Part of a small language model's weights.
Size: 14 layers, MLP 832 GeGLU, 22.5M parameters.
Training: a variant of Adam for these matrices, 438M tokens, 6685 steps.
Each number is 128 + 32 x the weight over its row's rms, rounded and kept within 0 to 255. Layers, rows and columns count from 0. Numbers have three digits each. The size before them is the row's rms in percent of the matrix's.

# up: layer 5 MLP up, 832x320, rms 0.0437, rows 224-278, columns 0-79
# down: layer 5 MLP down (transposed), 832x320, rms 0.0365, rows 224-277, columns 0-79
# gate: layer 5 MLP gate, 832x320, rms 0.0461, rows 225-278, columns 0-79
up224 105:168087127135153162128138140159101195106062169191181127123120165128148107121113141099116105148089112130057168145137150088146117139138109055135074155062175104125150123140126129146097177197109178092142124159145132126150143096123170119104145138
down224 102:152051160052124145124159183127110111086127102120137059196137172122157156125077170149126161212130162103148118109145084159087147152095182115090108093127192173127117136193106136101117105132073145212088150167101064253129069078158159158152149118
gate225 091:121215153198175109135171150128101135121133139163121071122131171144118152087050165145110116090158173060102121166121127131149086161125079165204138094106094164082102116096148111129126145071096165153103108147114159077158131177198120093110162156
up225 100:175122098117111132124086110139120103150118141162090177182113129115168174110160129114141139118096100131096166166093095189153147082103171101100078155079091145152123177190093106141139161187161137113114162151131133138106072113094115147152169118
down225 094:083138169113168167125087137168141096075128047118110106183117142158147121173142144143113119143118126131158103121142166134099116149096137105211120121105184117145121116111079098131189127152102105115140126125121142255132107119169153157127144117
gate226 105:076132109096186124126141113103150135116113134197188118101156165112146175143128102097133111164076097136090150120114073098133092057160152140198162147162092166085092194069141181144101109131100072075091171141101121158140163099136101087143171115
up226 103:118093147088137117120139183130106114103148145207144095123124122141097145144095154106131115150130137156071113150106126195119111100186148136164076116184126145152107172148150145106173085123129116134069115110093103104115114124146128137100155104
down226 104:149186136108115134148131143139110084144086157108123166108112097068098083142109169113109135134193101119154057124115107149180155122145131106155116151156207079148122160146169093145153112161139107108099139123129111051114096159124134097150215127
gate227 102:128177139110159110082141208117189135154103173147116131103137156083154175116062201066087195099119133123204132149102101145132141159141088042093118100115126111132140103149110079103133147161082162149111084101084129088121182187132089059096193135
up227 103:136108107124099160124121105139127153164084088107166167138150150054112138104165107101159065128165131134107149080107119096123197104127145144170102112073113125092104176105094106177097155175074097112060105163174179145135053126078171165093118114
down227 101:150106155076133061123144094137150155146140136135168115090121144144174181111130117083125082103075142128123078140137131093136078142142072104141121158103163153147105119086104189086150089160146133162160122097120128182092123088106142107077159174
gate228 100:103132097071153089099128165111128110131173122107081110093152107141113142139161112191115113137115058104086093178147115165115114076120172125112111129136058101116144134107056182088106118124135120141130112097102148164089157123120207116123130119
up228 100:086151145107102120123153146178086181188091165112131128041175073175132124127090118158085107134142103131100119200123111133123137083121087064158097182089125104103150108093139156104137171118117119082109111131073116125059135124104151115080120122
down228 101:105132125133135164115120114160147127124130102103141138007136125192113107071149121169115106114143085103075120102099150161147136128102104067127138154125122137119140152104103138106124109137175129126113099165167149122087108113090132137089138135
gate229 105:184141107143134187121125134166105119154138096100125128107121132144134168144140132157135171103089131089130159076115158129109176130146183112140157145169142133161074098134125105101110088173142078109137117085167100157105137095158128110174160179
up229 096:154113116098118142084115090082180105070082134099109085156131147126095052134151140127146085115126122167109130122123068124200125090121104126101128097110133113123129162121109125096159088141105119176141129097089082084136110094108188142104094089
down229 097:117142068041085091120133076093117115093123144116155132170139158156099108150176095084101122141172162103103117116108089098122056117146109137134117110182144119160143189130173110124086063149125101153170134070075107181125103145140133125101091110
gate230 097:111056112182111123147162120132185118163124147112128140139116164165062154150135050110105129076127154057094162118145172071160170131123113136076137161078102126168160171167147172178106129105157113119086175071121122105156135167166142138050168131
up230 103:086149216086161057109188161155122151101164132134094123059173149100149198131090141123166150176122137142172133135115136176072127115074163116204138128172108144097163120069101114136121172117068187156127086150133171119132147106140131126216143121
down230 098:111131140157111129161093086129127126106124186161071099162132110176121106165144121142132142151061107127131142145160099070080110154129132118170169048082116137120196098093144096127100201097149112075102129145189105255077096105172173138168129099
gate231 099:211109089163164091107103171143136113050122113163141153169174118158175182117105142118149125157128180160110159172105118119122058106198200161124139153134098144096134145083116089160085110069121140104138150111090140107176132111128137165142108103
up231 102:162183123138173124122136102137089119110160125126164092144110159122154065092112153127108148124109189161113099200151145170202085078102139106133113147141088085121143174078114132084109060184138096062139157109083127120148087124081198113156101092
down231 102:147082133189119115133152135085145145130143085156098152120135107130117129137154171140167164142187167111088165161159082133164137157102116138147085121174121118167080162108115198079126102189130050113154138069103103173110120138071147129125159052
gate232 101:195104148153152132111127089143140094139134157142155107099071097114106140133178086115125149107112147105054147145146096120109114136186118136092187158115115158079137149166110136137177091153102106119086144086148143141138144102112093114141141075
up232 099:107092119160124145046057165138140198113082090128144120119137101110113104143102103106115095113104130087107169145156121104181080119166154154167102160111126176091113112167138129166135136161079159125070178104160117158126144096143209220202136134
down232 098:088085128163118157101122111213128153114096098133104098074122094134118121110098094089090164061101150129165135097148090101093150099116170154120135131156105131065081093167119110110177055119125103107025121124154152085091154151145161133142143168
gate233 103:098168168135115122076159123167092142121065114167148080045099123157094169188111109151134081143141162092118128130121040146085089120156186107131105132111149138075153116114148102098062120168102099099116128102114116182153157157132179128124077160
up233 102:097196137151077192110137143105134147116155082168106202154086132119094112155189146146131153091150158102127083095129130137196086136111133137120194139135084110103149087150135142154158115117152142108142121140118121120149094144154150110158088070
down233 106:173178155126109129125135199224169156102125123183111125169207141165170126182149149146086117101109163103094106133051066140130078146098147123168219152096123124047068088137101098134156118124109151116136138140122061087102112137110086118122078115
gate234 095:094143097084137112144140141099164101152160164150109140076202117140150155181148128117147103143125099150217108116139091140127099067116179126168109117102112117144171135123124157123101163173130132185086139084131141073118098170130112184184129120
up234 096:057161155081185107195126135090104154123113186069117168148157174137120080166186164124157103169082119136174172083137158218118128112125120117146143147163109159116158135126081113123132182135104147102081143150130123096078120167146079093213101139
down234 097:153144132110147127115153100112128159118161166144084158110181126169138171104136134076106092102085104145161127119133136178091166135139167154094128154106154121174144148147113144124117144173079082160089128125107127003153081123126132112092127159
gate235 097:107133139116160116169182109158092131159133116161118116124113094144098163106122127141122071114056139140112153193142124134115208164143162098079131082088076141084147165127104180193210058124170107146083104158114129151085118079107180136121167072
up235 098:158117110147219095176181098111128163129112162123093111170177163130130078181153114122108177159153119159134142153096163158208135055140083139112092122124149153137131111138146144104131135109088103089120104068125113139111108143151165084113113090
down235 098:118154090179171066116150053157142196108082179113111093141131097110138146095162145119110088192118092112142127172166127114148163103110075126124119095084081103189109178087140157143154120098152130124152120087108109179117064153114137127133147123
gate236 107:145131167128057112128167124106170146135150107156123124117070128119159145135148087087126090100167091121108143121173098109084205107136130112134135160104109166104096182144132140127158128087123084162153076132192089180099160172156142155111167064
up236 105:111095153104129165132090172117112170089113194159144159159066139090110114099137124139150168138151169131129175156083132198173104146104170102054156135144139093161100090091143082141110127133094138104128129080105116148158130084119133137137116226
down236 101:085202149141111124131170118157116167077146174157103115087107128164115130108162094094134122104101137098164153135183174102104122139112155128089118134158145138138105101091163083156087177128150157144114138133118103255128055112084145145145095163
gate237 102:131106133156093134149102137153066161127125121087175124122207157195137153128156137184192086152141134114082149134141111076118069085099180125146111074183114142158092146114148091122133129133174072115135117074124134170142138058169121137134112161
up237 103:094171107094156167129099104108189093097123117161104133097103112096138110136134157100115077080155147075197132118135060140099158145121083114127164124077080084104199153147099190116143081152153161154147076140113087141088095121090116149152091110
down237 104:088141122064105150173129082136126107154123147154154155099159133168097097116151126110082084101117154094152145159118080139142119096134159115101162182200137166157169146121116140146148071142206133118133100116150121229081137133117135137153175055
gate238 110:116127086140107169148147128151122176139147111097149165095158178155095161127143196106158076173110094022160137099099148090151104143108128207132128147161126145175143133107148147136131151115133064112137048159081133150152164102170127126220155087
up238 104:105164118106149119117089075134127127142106129181156127156128150077115105072115172191095168100153144131075166130163085097148160099177101095170132115131096072113087084127132088191118133109144158169102156088184119147163117101145077126118128161
down238 103:109107127104117178103111136166203190169070101093087141170095157120149117091167148187098108173105129116112090131097159086121153140154147145147119086047096085153098102157119080165099130141112145113115161131082107236166132094120072138143116126
gate239 098:098110102140066125117125118073084074080115132138119136140136164148073132122154102115123127149138113119121149116106116134135177114159159111152134138175088146225056117116133129102095080149119113175183094157107155135106098130113158116167133046
up239 097:125114110131148131114160127102106133151091074106150113108147101121137087163110084183124123113129164148206106154122207108115131126112162139125150178142136152153121136109137118180122099112135162186116147130123164117189114111147082102121155095
down239 097:121083184128148118169121121119081111097170134109100130142125102091152126160129179127183122086121162080108058132112162118089152136095171141173098153117139122098176131097142149127104150134165163121119157087150169075157144153220107164119059138
gate240 101:111144175160077169151105118138135148141141118205081165104140111165078090090151170134147125160084102130114121157148123149140105147165155166097130147179118092148182101213185076106097126108143202112204116157178080111124064181141108174145149132
up240 100:156152181101087120100145152127144070109157152043127136105166127126100122085122134124131165119134138213141141110138146099164138080102108116174177128095103110130093125193136161198151141086090159127116116213111148092110154162126145192149208155
down240 103:162070089096150098177140039118085115181125204149146101090109097119167086123139133092156124077070141123148102127156160102082108110107093106130128077054141131106149129115064104064138098102146114116167106060063178215169153136094139125151089147
gate241 099:162102131088086168127096179081127066154135083176065140114148162179128111080072081081094110130153125151121161132114147116111146175172123166124131063128058120172106191094123082106088107082159168078133076176137127142125144157129086177177155136
up241 099:079136177129108144174141058129095161152141145085107147099123097115114105167074075140064140113089117186151185115156133113076093164178109130111105004165094125162058095119131097126150023120121158156098146113135076148050109113110138147145142130
down241 102:100107165157090166070097104130182107126101121107121110075127134160119128131102099170119153101086131190188115176081162118119127159151122054091069123121115061145091151134143079083148125098130155091165129173152066065084130116083117173147186116
gate242 095:105121213158112145144098119101119122056109085149112122111159078110110193085144111063144115142110160069178141064107122112084068146152087137109099160110165143125140125125126123196152118077203111100112056071091097163122133107106142190129157129
up242 097:139138084112134083070183130193069120135114176140172126114137123117107073156126156156118116130133163135107113207138100140118166090099145131158196063114074131156113199137177147053098093217115136113107121150156166085104140151136134103151104088
down242 098:167138084155116122160152161126100084065175183109101135087136137138127136152150162109135129096117157143175115113230138104142127120068137126123155109151097122135105171115104159063133113193112174086135169095186103255088171104148133123176112118
gate243 098:116157127187091136126207116160145119124173157179107157129103136138071195113166170113131108071191167066098158165167113138178157136179113136169075120131082115166165114136135148067134121139105162118103026174143174124096106145141182158152119081
up243 101:152118142138122091128094203172097177046159157140089183129131163174159133077089178152134175150131107083093110155114138151134119173123170105141126054162137110150107102139161128103178136151139134093167095182196150096134138137163149116123108086
down243 101:106150150110123126086058214119181122037085077143099164125120134104105115103089178125099098145105162112082093151143161091103187129099151135149140087112163141141137095157132151131162130128107143091191138139089123126106106093124113154115149140
gate244 092:113113111060125127191127127165065108132164089121119152150112091110144146147137151163131146086151164082099148168090183131139091136139113139072109093108068105194144131117159142068164130118129050154135130064102146142093108121154151186181130098
up244 093:143118121117102106143116159131105091128054193134131150113136095103160144154085145118126136161159173155182171069094176129087143141167144159091166121176139172154080158090159125132128099128115123186116116128125151142156126097110041164160179094
down244 096:150116100164094104197113155153051133128121169111150115127126175153103095122104111132118076137085135155127130118123159148135180159109105111150076129147102086149179173107062136114120095114139189170120166125084142049134157094182032155141168146
gate245 103:117103142147086108120135093120176142141159119162067105161171059156141121166135113148159136127149174069110198085150044128073142097151140127151123144121128180127094181101119109086155114133133074132115148067154163161126086082213134164102129137
up245 104:150130173138117171136166142139110136160131132099139102046136112130193133151132129115138170126152126129107137107104114095134101112152129214124143203111106153124125158101118135177156036169113116136129127084082191105117143129136167156131157156
down245 107:065153085153076171089144126131097150098088106155089138096157130088148116162159122164106140157086157098095184134154102180134129107141161188086107133110113184119118142063113108166135036061185117128101183119142130123087171117153165136124164181
gate246 100:088140067149121105128092107144130113108141116178138141162130147131111113129151167139126138091066081080098122123110204092132110092131148165124115066113055134169130105125101139173101104142177064108149189140117139123159134109057175066107145077
up246 097:083127139131088097122129140123141180058128138125152114126133142139125155090147112123089075169105135076143128142114123078222091100130146075094086084169110123170119137124151191074157106143068122110111136082089183130164106130149137136103114084
down246 099:141106139159116117114136046144175136111110131145109156107099133056081136107137132118131166140175140151097101124135038084117150148151159130102141131145124100165105148091138101114129058094131195125113155151099122030095142154126119092160113091
gate247 101:078111147165145088115201096091111092126092186105134165165158131082084048196114165145141143097081195137068123162152126178145086153144114117156105093111155111099142159073158124134074082104105122086166088055147159174117147119188110142159127176
up247 103:051146163111065072091054126114101183111118045113153094061114123143138121113139154130164081098162088103130065129071149131066194130096087087150114107132144094174168097124081165109161144135152122119121117151111134160094147113124103112151109136
down247 106:083135060130118095108092086182101139092170146153155103141155122180142120151114131127195109163101172134073105120113133169077147138137093121133114077097090152161107118073082183090160092096101074078096097058141161083125130084167113127116116177
gate248 099:108192136140145097128103126159111129112097172111151127079105097091097138179125142086146147102098107075063138117091089110094172091128196072105103126141082155128136107125144159074149086176148069136143124155134108140116145113138106181091177033
up248 100:127129111107085127161173103124159132122113154126155069126119114156130077156093053166142140188083152166117145086175098108138156104094119189138143109145140132126138214135086136130108105114126105127105090078085153131130076095160114072160096111
down248 102:096135101145119132157165130070156148131138121132160097118147097170119112167139082105120125158119161123126082114148137081181142095143130152141148132177129153135106149069159163096160088118135116128079117100121183177138114122195081137144117120
gate249 100:125134122154151101086178133092093091154106175065130186106196137186142126114087169125151148126028095097118152095091106129143115089125125074195096107148063119091089134062067153129103114142138150161189135072067111119120105154174114110166145132
up249 101:126192097107128186139062162145181179154105120142162172119125081176110133109104136125053169102137128120121100149116161181105135081157098160128160171070120114103103123152178084138159181152144154115108135179098097121137204133045122110128173167
down249 102:129157134116121144160126067207142079122108139162123144141061107178116088098114130120105117108065103185118127122094153136064200123140070144116114140158129080159122113184166081108116136135127130119082137159110171255198167100059140124074065144
gate250 101:120152135142117143148185141218172108082158156164092131125184147104116106151122158118128138128125162127114167130122204115205112150162136069059059153114090119132134148187125069083112159114143068133147098136095124135164118102147136117124122134
up250 098:119153126117102117079122107122137128148091113141156133115123099103057115133194136125139076122161137059129151126155148078123124135123182169174146126145080112145186141150149141176127113119144162154119151098090117133092119198144094146137166127
down250 101:152134118092144090145145169161104168162113181125170124132182160134152098118193167165130151121147230045122137126075152087163070152127097081110158118168123083181072073186131138087117159169156149119063143073151127149118135137090136156052143122
gate251 096:129174152122148113098105149151128096056128122131150104120132137200113126085134116090128117180139142091090091111178086147106146186098078091063153118098112082135204137117178124108180100150144042128097111106102114162153163134163132117130098157
up251 102:147162114129166177064127115122134073160099080092141153169105108128116117113087120186082135086122128121143105132150108205140140162116112157100148180117129165088124103133117186131166123126056115095096108115139108119058114074184085119136140183
down251 102:094140113130139139104185065142069099134139132059193113160162130072180141103094130171095134069169122107088087119030173122123126134189109158117127128079120182141103079099027141099145165114083137101156168118107134160103131159174092122137088135
gate252 094:108107139116155163110101093112090136035114160148133156122157171094092156136233113140103176186148132143134151093129107083136112088099078134165124114113154154119082112087136166108109094165107161174153134111128138138138116131118114088171154230
up252 095:149090153118123180135087139108163132088109138112125128134087117048067107141118172123160144151141135156112068135106125062139100079145114103138167071164125140139113110112144175139143118095085182133157169124143094123142100080135094160180095211
down252 096:142115137112060170102136182096130116163135138108142178147140158114115143169165165124116122170117125162187150131066164162136136076134065172107160104155080069111133132137165127093155110112074191155099143152139101034161130144076101119160167141
gate253 108:174143158169123126040160122107124106066178128140128148104100149109085113143112152056160186142158089079160168117185042148128122077149114138142150117169082123109139159148114124111125154107135079140125131117168130136137127129144150086134151183
up253 102:132094128119083113165170103100156141090170150119088103200153161116103104156065148095107133157151106132125094073169192079143117100113097174166113110123143149141121104124138091123122180091149101169077109095096131188109089094149120151126164111
down253 103:100102139118095093211082128117116162199102153131116169191103147139169129071088122131131102084145166138099123131121136120150162169166141105120120129097142144108069119062127129131121157103121141186102105213079129036155114174112116127168144128
gate254 098:157132109114158120165173096083128121144071187135116122114118083128120133129095139132101123101167113120134095114135090127162097178092103119169125118119073115125102122164140100197086130156127169132106176182137089121126075136117120124170064113
up254 102:137107144173130114132149035105133130154146176130183174064166133097149180136109154105164176163063103124112175129129062079150199152124112128126149170150145141127092144095123145110109108078087078144173148095140093201098160158129090081106121122
down254 103:138115141082129180107144165107129146121090137135132139132142090118113112118100114132104104100205119125136117113128156125154099172081077180137090124120142117137119079179172039192126112195182215160149170183175102154105107147135116143173120074
gate255 089:111160158160085099187125124196112080030092146157097103103192112132107123110108090154096077120163184115128133161160123138105146149118103076155099152102109137170101156089153189074119138148096130112177128128094163150095139190116109117083062145
up255 093:147097129131157069141102090140112135118121130119131154171098114156110062125120125105111155162134164177172157180150101163060123129128166145195134147042142183160126144102145155076124110124092154064161139143173101095166147113156133131108167148
down255 092:116091121101122129164097167113146117104135143118119161126091188133083015135099124134129142139178126133153085186152077144157132138137084137187141252102139198097171095085165144095097091109116114107107145137165150092123122107143143102113083162
gate256 103:092120090125094173144118144148103176108175158142111082143082137144068160172165136131138122093142168121073128064158102138108119162122118134085090097184135181184128112116134145062102142103125124124143105118167141150206038139142151145176085139
up256 095:243108130091143103151091082194108139126109124143120136118151158110123148083108054141127120111153118159125085129138131131136071129181095130120204138082118105120095130109117144156146096195121115102137125030125079146111160056155087112137104131
down256 096:095149156115159136128087089121136073100108090158113094157091116110127142091138127130171111139103114162124103067116087128115091123142142149180110085133149188129088083121060129128139108129140065142123152094117111255151162139146125106107139140
gate257 104:135138096169096091123125137082162130146124119208145119103084128088135143118173133127137142083110152162114179167127099124122083121092104144115151127091050105102139116150158170081155134158121119161072081146023127163120114125176138172202156108
up257 096:136084116159109097138108148173173091123102132167179093169144165113101165135106097141160145072125120137109139129102148102110155133094080148163130080117085161112089099124149136112088124178090153139197141112111075139127135085125115169156156124
down257 099:103144095175107043149134133085116130139134103108107114088105139055087108212080045097106120047152096089105127109134190119137162146085146114119113121155061189120092115086121113067073124165068097148192150148071097139112064093163130164164201122
gate258 099:100104213191120163072095038089147139114080136163178109066112129126057155158137086171154155110107129154124130103089100141099132081202126094149127133115117145154123118084092097188094113157129105139133079099116157152093154062166109167113182150
up258 100:133124153130091172091102111157133153125113115139117151174140177118109137100098129148143112150105146075185073158120121157135128134157147131058140091114162142102135070165146156186183119142195108101113092157085114112131093147152137087071111112
down258 103:121127177177097124143154110191111153129089151112113158135125117122121167056123117129099107080076175105174077086177139174059157142118130128085106132088175116099204093098086147106163138143138112164150087186072072221123160112149147140125191091
gate259 103:114127127095143146148123133156111147131149174100157099191122169089107115126139091052140140140055137129125172145137122097130039147119121138143155214084132136125096144104141108111110109116081114140179101117143125086123198060134170110180100127
up259 105:117175104136173047102144186123098134128115105135103154174113134050149187160146112103093099121110102143166154117123138128113102125061111170132126150137123149127178148152119116163150072149065113139118119209119114054148163116147122155157114097
down259 102:161163133119144111133189240104144089188108128162157164113079120158108142079135130109208095107178160065149088129056059094095113070153077137160118120165130120116109067137112071113150130125176148088146136130138100009099111136127147162081099130
gate260 097:096146140159213109138087115134131141089094067119156126092141160151045143101178114175122090105103067063123129157165102079145105143109191130114143109084102129074094140128124108119116179124097091119119156137110123154072094120131133133152141116
up260 099:136159111115170143123104126077157131091070179112128108094166147085136129063162147177146094104084083056122109129050148182186092163100091127104183155120166140156081135141101081104148099150122085140145082123109208117138139165127102092165085169
down260 102:123136124091082185158130046090121101162123133083134133136179144086134094139154177133121141088143119073099173185137150157104186124140112101091122123128160154150132145107117135135124064088135155148059115090128150156131184147151126154127129166
gate261 095:174152165128142130170121113133060109074118145107103120133194121146092130136158132182149153134127195149133127101138141124123095097101111149143118073072063104158189117133108079106193091163160123066109164122150144180124094107112142133128088162
up261 099:108172108087100165118129088134057110074149161145112114108134145078145086099194141142129203125106174110144088123149119197053111079110119114148122090089096184046147166103122118118166114157124124139114113150129145148087123174142136118100110161
down261 097:073092143124111109095108085145019164068097098154093098153131113109190137151169167156145129157192143111136105161100137134135142106122060146072131100121174113090142133137110076112167173166113114104080116140106125069126081124149084138137106085
gate262 109:122146068045124179122107138128164137133095109152051125120141114084075101159088157113141105127107045109146161163132111138123105073158130143140154121155106133161137129086191127101096108139174109134165119085126142172109154099156094124157096107
up262 097:113107168181219073197167126154101164126100166102182126113167132151146115138172125149079120082168158120140096108110111136141121141130124091106086112118057059174120098147127060172185157127123157088096108149155091181117132143059165114143161138
down262 093:117136127113139041136139081096115128141115134195142122105086118139161119160171117144126123132095113108155166113214173105126099110131082079150151130117133126128130119094152140142075147159158110091109145086135119255123105103152143120132120120
gate263 100:148163111123149173122207127133180125112164131129105155139172107153089141170094134121097150152060135103124183138147067190076115078141088105141144182136137172101115206147114147097164136158148102162141101145090110141186159209149129153170127122
up263 101:135071096102166104154162162116156098154116093165126129144181182104156188100095161148149150165120113122141129115110164165119113136097086152120134112126177109136080115179141107125119145192159142142126123168119132060150221179113119109085153091
down263 104:129145122162135072146077114097143128121059074140116083128115128132140112087085092179114113101181144151175118106011163114153157169152127186132151075119098140115123066154152110134125166110146141116150116147177181194126102187063088120173086091
gate264 096:088158122097105171166097081181192150164162146133164146139168164132114107136141123138069088123159175094125134125149081126144116158115141136127132070140167107201111163112117157101133142097110138150196156060133098132146098097157088199091069077
up264 094:150086145117129136097063099116099118141111163155093119123104083159122182098135158079146123178086193176135102112139097121094127158156090107121091075129095107069116123138135130077082070103135103087122146099151122158099167152136151114159085079
down264 094:110091119065122164120134141189117139157131097159093117155179105151097138100122108116161146143116135127140079111242128133114140137150091087140143185158177138164125127147052130132165133119114127133117165127130119210095093133099180165128137065
gate265 097:148160126183103154085108139136139104134152172078170098128134159102092098150107150157065128123150128101144122077164175126181174106142055109139129124142108128112126118118106096076117157171132130107131125162105195194066112105133115145165152114
up265 098:118171053132146115152053142109121104124089059097200139194110165186096115111112104116087150117124091169169139146133163133185160094097145092123131139118163187156167121062144089089137203153125123115160169126158107137141080094110160153123134127
down265 097:130155158095099133205155126107141129153098133192142125106109126120103106149151134109178148125111152144128161097128038159089089159169175135167145143117146114149144109085138156131112161111111123173100170146156131022211121097139175145129178153
gate266 094:133117121104135129103152164120139141166182109111158153122123117097130133164168127125124111102122115150082122080120148080126215165043146118112115087143065197094104213166164135165162143189129126115091141143158112172080136128152082156132172118
up266 090:149109102076202122178117163128123127094139175115182138112156106117130161047152194206164116120103160130113119160047086135173164172129132164148090131149092086082160110123090174102130130187144090105102049165121147136146124109153107113132098068
down266 093:124132134117124102109129155137072067143156120128111090069126124169081113137140154160158142125141147096120098167059165097155142150116127118127095161104094080112112152178129109135158092130093142110142083160109103012152119149179103097120126131
gate267 093:056167118087135097131123114153109116088158112110104166118118170090165118145142146157134182131109153126105096056070144120143140103132114058119154046148127120130086122172123170122137119171075149129147121113171155138070150093125101182135143109
up267 097:065174157091175091137100145121079092089109159133126147100171127146112156109094146129195160109083080134129164143139122177167095115089119119147134113163124199087068094085101192125084106105141120168122116156040121143134106137116064089162174118
down267 094:081129104143106165106143117152182130097118174195161154128132119147077150190120118150064123099091099134087091159046156129113151161110168081091093100135139158117116152172113112071123106107087068066150101102195096190084127125165109180130119098
gate268 100:090183171139134091136138089179153160152133167075167147050120138142052109132154106065148111099054117085122145188147075134140112154146083120160138113088101103171089149094155122096124047196129117100113095141141152109114163060193181146152070133
up268 100:124132204142113149207136078075120134152136119161086113085155153101140110052164139125143126101071124197091126171142140171083108162134100200157103173112114130141090126148162118143156092097129071086126118166157184140145136133152166140115106146
down268 103:151106135125135201154105135204142112130164111153107139131118177171108115114180133147145145081060117143129115146084111153093112176139137163143128152115102087157150083215162157153118100149098096148083162178143184048166132140148188136118075198
gate269 092:134148148129080140148106137172150239134118129089177135098148199070102186196154099184134137076151137110138112120099130100113119138143136130164141146156096124152132095104139125048163128105136091111145168129140141145115103180156211132123132146
up269 094:151130135173131135171071138103213112169117081157131140146127150156155142112124131130123114149158117129160086109169156200150110166131156096095135186072156139125189098093138115116176097084152158132122103097126087138110164098122105090140183127
down269 095:217120170104145133102081105103133159154123139125133212097111129104103163073174100155151134115175149126072103134129210175207178172147158151147177195080149145131189091111116132167129107125145160164128108100145145202076141117106089152119158133
gate270 102:096070167156171165140142118106144140131137130188165029081161114168135115132104117147080111148147188132166197139170155142117094167120152124142123114110159126165143155150167134062080137093124100150102125083136075143156146078167127128050101081
up270 107:067151128095144113119194140085121128135180100165165052118165131141117060132146107147141143145113165141133127113113193090127074178152130189154137096126128090101113175105072109162103146098040178094185148086086156180097164054129105131092126108
down270 105:112087103167170115098164117144149170133156112153132057118132099156139116125124123118104114146125166179138169144152165166124133179109129143157114161092149145121138156134119204136094162121127110132192145124109087061084147093087139084153118076
gate271 099:173173112127125129129124084153161143157155148156077120079162168137115073181131124162153118085122140074115192103123104088124109114124162105152146160156068160108099134116130079130058119106156130146115093055166116166114124093173117140129166118
up271 097:144105128079100152154080080137092078159138091116183157220081125167153171125141080162133114122116103151122102165134039172175128104162090117152119016091174104124145135118186147146075081136143102168166158108122176141162113091125133128123129191
down271 099:165153137144152153133185147097077152140129115113156139160093068128082163145129060114143113079164146046145189144123066110140052130117093171132166156144161133166180148096147109184103166156165120177130133109088164255124144152153110165148126119
gate272 100:147128126113136115063187130154107157097107146123154108109151180094150135169172100162166146068133137104138135170149164125077138134073090149148198101163133230086165138132117132127156088156132131094116072098139162140071143129131116111156063125
up272 109:167146107188128169059153123110060114099141111106144080136131173091179151123100075144088194103114129136117135118133150162136138156160054191142169150147110180109161098086096151132125160158126098174150113153091152135095208124137124144163081185
down272 102:114098107136160171137178146113091141084149092089186129086144170115114145078120129161083151123142151127079077136163181159134093128129074220086138122116156180054150104104186151153087169161147120106135115152119149052081119146093112140161134106
gate273 093:102168149144142093099119145141087089124188126146174154121122106153129111152138117135151134116159126093159161133109189098108201117141112133156088123095093122155182175137077143148144117083100146131106139147121131142086171168144143151092111119
up273 097:122142161126177164125149151185100183106098112123103153151133160129144107147080152102169118135144093076144129129172112145104153119134134134105118143148144126116093098130140153152088147113161096034118140093144152110142063106131089160197160148
down273 097:137202188224093155109152150155168109102090150117114110102097104118104113148114130172149168174101147078176128125201112119106055151113135108122165233139084133076136087168133157119116154120098124097072111155138152160103126110111117117131113170
gate274 093:116146183070137070142148087115127194121137115126117155118113041129145123147143097092177119153109119119179169092142157203121086100159066143148174124074108148125168137090146114112147097105153102146075091128141147142089126079156104149129102096
up274 098:146109083151146101159168161093162075135142150131127145130159097109169134085129062182078105089101106096107179225116162113153169100083120123058124098134177166171092095148186131136079200083144173117177112129108046123100111139113151067055145164
down274 090:128111085153124138169164163141189115073115183128128146163171143117191107103125143160083155081076078131141123172180132124081155094126101127143127083162140123174069173145120121148049161151125125103126158135133110251206112135175124075149160136
gate275 099:087190145075064072084153137109094122131123137121146082116125116093125175145140175120104162166126096082161182151101104126174131099159167112122141159106068090094131165119096099075067133153139136126163165180145175065116140136104056122130082072
up275 100:098170159115129133135141156149137146092166112146130174079134124083069141179187145130195107081084216092066087105126130088142150107126156144131154139168089116173121103129099158197094134104070068148148099138111051123102140144100169163122124127
down275 099:140160144126075118119093109113109157140148143126153106127112175107139185057103105093089087128155072162164227066099158155220108148103146146138160117136120139122124148157085147162079112140106117135182104167097126063119158166078136093129099132
gate276 096:104169164171106074171121115070159190139118105164148109056090099084151132175119134103146106112090123125178149134131109123159188126162131145151164110149103140096170128092102132114135123096130101116151102162110160188121137137162073159171100123
up276 096:128128108137134136116181116087157173141132091142112130136074170145179118137066114153143157123141143115121168154126149097094161106138121079126207193118152210109099114183165125104114079141077113137132129117163128124131118155124140113117161066
down276 095:149109142109153133076101105151138090178143136184089119108136151157124146126149132191056098120102169143135198150132093073079137120123142069099142168128172144125093157131112102041179150121115107115107143164191095183122089110150177202133135099
gate277 099:173101113097134061164137109178108130107102136038153164129085146085100143140132185099160106130109104130139110182141106117123100071145174173094145134129201143109099159100184112169107148156150092054146141095092120158121110121095142178073067088
up277 097:193135132156119108130139141139155144114095093080122185153083152135066107126123182104171038119118135189108090219125171206106116123156121097091183145103146182123112182180118131102099081129172112079166171120106118145130130094137132179146097110
down277 100:126143086179135094109123134131106095094099148191113135111157133084092165094093143125066114082151123102154107130132106167136119130132130121164125106162121074091131127130132106113136127100159169088121117131110114000110085192185171164157132138
gate278 101:153145090145133118125101102137145126129153110154127084054114127103094156136189111113118070176159121120164167129200115148140079112101132149199130199141051134129158165122137152138077089159171078121092101022068143141122114137147197161182132162
up278 104:194116139160114119179089126075158140149117147194112102143049186084149141123171080110099101160145125119152174096170131146196116175129142179198085155180101163098118130131134166165084175150153064112103141053097195084154054171168166125097122141